Weights of a small transformer language model.
Training: a variant of Adam for these matrices, 270M tokens.
Each number is 128 + 24 x the weight over its row's rms, rounded and kept within 0 to 255. Layers, rows and columns count from 0. Numbers have three digits each. The size before them is the row's rms in percent of the matrix's.

# layer 5 attention output, 256x384, rms 0.0488, rows 193-255, columns 320-351
093:148133127155144115107121143116150114150167069093143105114108129122144128081182132119154137160111
096:126110122156101121150086122131131120113138151139067172138117140136126101157118123131168177130092
094:092136136142106134124124130131104147134161110107129135088126138117168143144109139098091128120091
112:141115075147156109129135133135135058177100126132120058123149089133100078130126166099159156166132
097:103162135174157160116155100091089144125124123124143151090118139159117168121125155148105125119117
097:110136127120140120094162159114149149120124126142087138124123105151091123091070150083127131069153
089:136103088105176131125115141133123119164051122113158150157079159132094136135127162103090103099144
102:116163149127132158103122168107147139110151102134129138112158132135123102141112146140131143161124
099:106163131107124089149095160125118098137115163100149117111103186155120111149130108149129151165144
099:139157105137069134138133179122152062123083117132092134134144112090122140102157153143137141161093
093:127143161128120115117134128099136121101128115111121147151160129128169138153136058138093145177124
095:136131125112142169095163124116183120132152117113136086146126166135134143178108103117081161149125
101:106113133113101190140130162126118143169126117149160127137153129116104133152200161145120123138146
094:082126128143144145092165144109064122127120136102157131161117088157111137134113165118092108134145
094:152132110111133167101132097131139173126142148153133112104151147098133120126118127120138085119121
115:165108102128134131160102128144107121142111118134152143127102137063113116092125178182178123125111
098:169161144151187103103168065152127130099101125192120131134119077142110147143092160178156129099119
089:160121141131118145162137115153128133102116140134127159105166110128144182101120119119121106127116
090:150057113166141141094127155131146164154160111124109139111136126132115103127117143117161117102141
088:113108164105145146121168158063129150104160070129156122117117108167156124153158116129154100144152
091:120088098093185135131127065147115144144137144144136149095137108064129134128162163163141155127111
110:123151141127104134106120159119129077108090099126146114125114111082172148104131155137106115113154
095:124136110164111101101147124126119125133148129102115135132137116131110102131105142101101125170113
121:135118060163123147142090111170091117185127149148105099194124106115082107134134123129083106134110
089:149133139146118140127146133113152143080140097096152131101123124091156117143100139139118090120130
103:129110114145139124129082144126079135140108095179157111148169136120145119146123154170103166120139
111:125120113156127133123116124115130112131167074133128135108148122148113125124161153133096135118093
099:115125117153163147105132122133098117116150123117131120141123100116101119110092131190151117121121
102:171135131107144189168117141143130133131135175114123103180101163156114177135137129142150093156161
109:154158093099170088116126138148100121119097133154128146133099105161100112128100137136160098106181
092:162080108114102121139136119144110103125097109086109127157131135111102118139109115155133157130135
107:128130088137173136119132077162124126152118148133120129124145102118126107159139144095121112094169
099:156092133123134110128125148097119096123182118125134125125146144060168135134126133148078119096147
097:129146108139142100112116103122104102115099175133119121124162094163131113075120114128137127105159
110:181112134154085139111129152127173123106150140105126146101084177141150146151122094119144096136134
113:119114138133132184148139130088137162140138122127132107116099147085126136143156120133098125155109
104:156140087130122114194092096169101127149101134141123134129099110130080108112139123135125128120136
096:126112111176079155130139080094101133141113105138136134085149103092147146134166142172110091158146
104:161168137106096126146108121131122136111129139121126132105113120161145125129147122140124088093160
097:166127110119131131139115119135164093141152139109123139135136114131134085135132143111145159167105
102:090136147106106115159150169109109160093130107159153153149151116153148160133114140113158119102156
094:084168132152148189123125125121117146118105150066164115166060157112112166106090081113140159170114
115:147142164107151154118150173102112122101149098147146140125153138164135162128125119112106125130114
100:111141097190138176137108135112099121158119098142114101138114105120141102138134152141115135171133
105:123142126143099169128160075131104179153099122148164144173086118131129146102146134167152126167147
104:114113131151171147111141082141076144152110125145161112190120117144084128138147166136129109096128
100:169094120165134138113121134130148139090160139127132141131089158087154129175098145138087089114137
089:169092126136168106141104116121117101164130141179098142107118164108102108135137133133131137143119
079:134134083137128148154154099135116144152116149112090134161094145107139117123134108119146132137087
099:099149148092156115111161155109129120136122142138139148167114134107110186150167116131137152124115
099:080096142100150099138091155103105160121154106113107149124111110091182141082112126152124171135161
101:130112151096130131137128124111171120114134107159142146193125137152115133162090166147092148101151
091:118106114130090176149139117125121130096158082147112156107164084099128111079085164130109111088146
094:128114134134103151135146126146133117124107120162139111157117148165139126110137105142137185158092
087:162140136100120138135116120111139151140170130075089067127086182122163124155099120124145133161146
088:183082138119132104113117146146157136119178146096090099138079143161122101119110111102132097118128
093:140091132142216086128150112156121123119121147141161122132157124069111115156112094139149108117093
100:087117121160067136149154132141157152110119177166089123179112144147143151124154198117136126156148
092:155106116136156167164160102125153127149163118116135146141118113134095119158117129101156083118123
097:126144163133109125141158108107131114107126128133165147129081153132140149209105104142116142123121
096:119142105153110095111130115167127089124119150105140075147110175141134130152197159157088133143104
091:123151111141145130117088179165101103141144140098090142148157104101136119107154116140109147130093
097:114110109163083176112085168131094139150134103131124115125161140125104118105130187137134130151121